config = dict(
    num_hidden_layers=12,
    hidden_size=448,
    num_attention_heads=7,
    num_key_value_heads=7,
    hidden_act='geglu',
    norm='rmsnorm',
    bias='none',
    init_std_down=0.00424,
    lr_mult_down=1.5,
    doc_mask=False,
    max_steps=8080,
)
Each number is 128 + 32 x the weight over its row's rms, rounded and kept within 0 to 255. Layers, rows and columns count from 0. Numbers have three digits each. The size before them is the row's rms in percent of the matrix's.

# v: layer 7 attention value, 448x448, rms 0.0486, rows 328-347, columns 320-383
# o: layer 7 attention output (transposed), 448x448, rms 0.221, rows 328-347, columns 320-383
v328 091:126130117125066145168095137099133149103156102136175125114128149128158110111147112185141163107096165090117092152067190170072102170092188141132084156109113135117183130121167136088129070123161168
o328 088:123119146122136121121118189117113156141117168110114132125148089183071100120160180105111122134131098195141158161140105133106163062148096130176066141153101109137108075147119152138137129156098107
v329 090:106136149198134084125109126139129066114221145156160075095063118046179131158118175101121133103160118094087109087149110139120079136091166148085154107102152127111194120132058057133133154147105149
o329 087:174122084144132159116162123175128157141079112108113151138122109172099130090125117107131115193120117115148145156114106093173148132151097101127092164083088175151075165183158185115160088132151145
v330 092:102075145151121128137104124078137130168161136131148132171159156182160119086165100133156133136097107119128123071108162078109133129118156177108191130121073097121144174067128073151155133058148119
o330 090:151104134137087153110105140158141115107116115132103127099109092087101159121071123098089113158152117168162184173147053089151089109053113111115108106105186153104135179142134160152040169156116104
v331 092:128139137111148166136148102160097197095088146160174079124115148099104117109081136141171128128164158067058185139140115186159107137121170062061110095135179056144096182102141115161096165119096122
o331 089:114177175089075095125113150094090112164094108101118188077140155151157118148128157131119116108064070142142106095091104100101130149173116162168123154129102223106167070099114103106140152130075160
v332 095:076165142157106168139068137083082167061101116078069134135114118119118143089057123124157166160132188070094140099122111115162073160165168137092154088134182141121146103184143141145101107143118099
o332 091:125106146135126136125090124110082113223176152143111185144147210158099112129126133094100148136102110146090149189152108097156180108099129162144068110119115102188139210072128146094149074173106129
v333 089:047187181114118151164119113141101133116173079119054110204091206069097141124108122126133168255127121109140165108133101140160100080143122143116106141083112134154079118158105145183169062135204148
o333 090:098094088112105159105093113095103118112062164109145091114182108199155121147115197110156103106205141087141129204153150123145180134075135141120184063152134081101130134059075181101098119103141132
v334 094:096156148115164126145113113167104071164116150105182096155119113067112106131085171136107110136126080163140125128145189113141119112074127083159147071163138153157154219184146059115078104102126082
o334 090:189121094170138107130182053131157142078134147089085142092184129185116144088108122108168185105126136127128141114098107108158139134190096121112149138155124169119130097089174138091131122057110174
v335 089:116143125079160186133065151095082125138105093135149110083119145125120164102133148183147154093110134116172156174131092152119118158134128116112127111182083191078161088083099090150119154121182121
o335 090:139078175130102158110146095169116097107153119083156081213128114119135130156096104107095085153150143140137117089126126104131189096070088138135134189069124124135149157177132164126131084120151130
v336 089:097065199116150095137088125143123184076134066132154125116105061126100157142132142137144101169048119120154089134168094149108131175110110073139127159137134129146177082124161079125093103119093135
o336 087:175178109147116153178157129172114121127053149117207173160143169061139090170127168122157139060178159183107157096113151139140151161141149214070146143124139130137100183101142121103152091133183119
v337 093:086115185129091126124085137085178118191140121147093108123156076197149134152117158106161106049174149127084117149124143163147111102121141114167121166193179099095129123118137091142104122176128182
o337 091:151123146104142079146141075102106145090109132144138139128156156066188097107069142137121167167098124140153136111112134114147112108088118208124090109095104117121076149126077150150177138172168065
v338 090:089099167080104079069195189178151107151091131097150139112153114123194143181140045125165112131102146123120119128153114183175138130174118117119157088134098135079108114090142138106080146156114115
o338 094:153171112181142187166138095069083116097151120171120105148107151096099123112115194142154139124153098120098116140137132135105141149133105115132023180167116118090108139089160143084101092112108121
v339 086:061149139174114113138104077124132169122151179122096122171155065126119098184068129066137112153123123140117151148092093109187075125088174120188114143144170138080106089069168123116084096195106100
o339 093:151173119164120118114125128177085088136114106127148143080150190071187157093086162143162117125118190159156111171164181118134125107119075113058119180115119087170140144158113239140169094093105135
v340 094:165115141138155038136177080171160100151159097145142129131109098149118149115098115114167122117133186082096136145170088114122064123136119086122203089089139120135072139132160144077152144104108061
o340 093:153090120160133167064147176114134156147113120124138104117158137159088165079144130110115133089089115164156158100107131095136159123102150197158130069097136132148161116139142131162083178120174176
v341 089:205114093110085120057168074123138177166137155138107088113113134170131147140150149112085106113150141139120150070147059129072130105120168190108103113077081197093104145138156125147112168125195090
o341 095:133157118165086179136136158137115110134094147140130119144154141090157061141165115133145090070181071192124114127115136124150187137120124112130143141124167100092136108121070075149133154144073128
v342 091:136094112114099076125208180124127086170136138150195103139109103065132134154125141137080100091088086189069145136139138112126142106125143169123165104115115135092138176164094085157086164131105141
o342 091:151095180198122139154051101065141110084110138099070134153139110161124065152106105101105172135114094130146116136057152142163129151123120048127159143142124139123147101115154122182148115116099158
v343 092:091055095126139203075162172112106101057118093142152105147144096127161112129106147094130129120083107113071166124086056142170108228126179103123113141081125145153086126111138098067146159124160101
o343 097:153152093117117045109099113186139088163137068064083129084171171116096128133153130172072112118152120112143115146171078208091148144129122156136135102165116146119180157114134119079078111148087126
v344 096:088160103124085142087137092163150174132143139144093164117098154183152105152118092122130127184128118110083137116091121125143118107158091116120141113188140101111043120158108090078164133134153119
o344 093:124145137138134086129193114057130194079156132129169111111161147082138109168137112134119179149172108127191180112098197125156093142074117146152100159055105101160156149135129176190135116152100113
v345 091:107160100115152091130215174153169116125136088151114141191064177132086129162152136110125108169190198143188076116138048121150169143108130158125106165116117138093137041149138111196148176066131104
o345 085:102088129103135173136136111113088068111078080076159122092171150088133125086098064060105135073087133113088151110151166127109119115068109143146240132164162188092158158130092107112158164171137168
v346 097:091087113110081107097140150158128143119113159145112188150113092063086104141138111162075149141141176142073118125145099180169077149150119143148116104140110136122117109100145142142107140085114073
o346 089:125104120102197127148170092082127103133136110127154183155177150101135133138131136149189135101187101159093148126082104088100147125111151114134136109116149163118156119156128117116141172125100150
v347 090:149183116186168085142100173135112133162127150157118121155122167142087152132161107162140163165086186118096141132153146096093091150115092100106142167148131144115180117159119143147122036170081148
o347 093:105082115117126185131091157107149135078102103113098112119105110108171127098120146137119091108155161174173087171109112129131153146112113169145178123146126079116066108115137136064132142125179219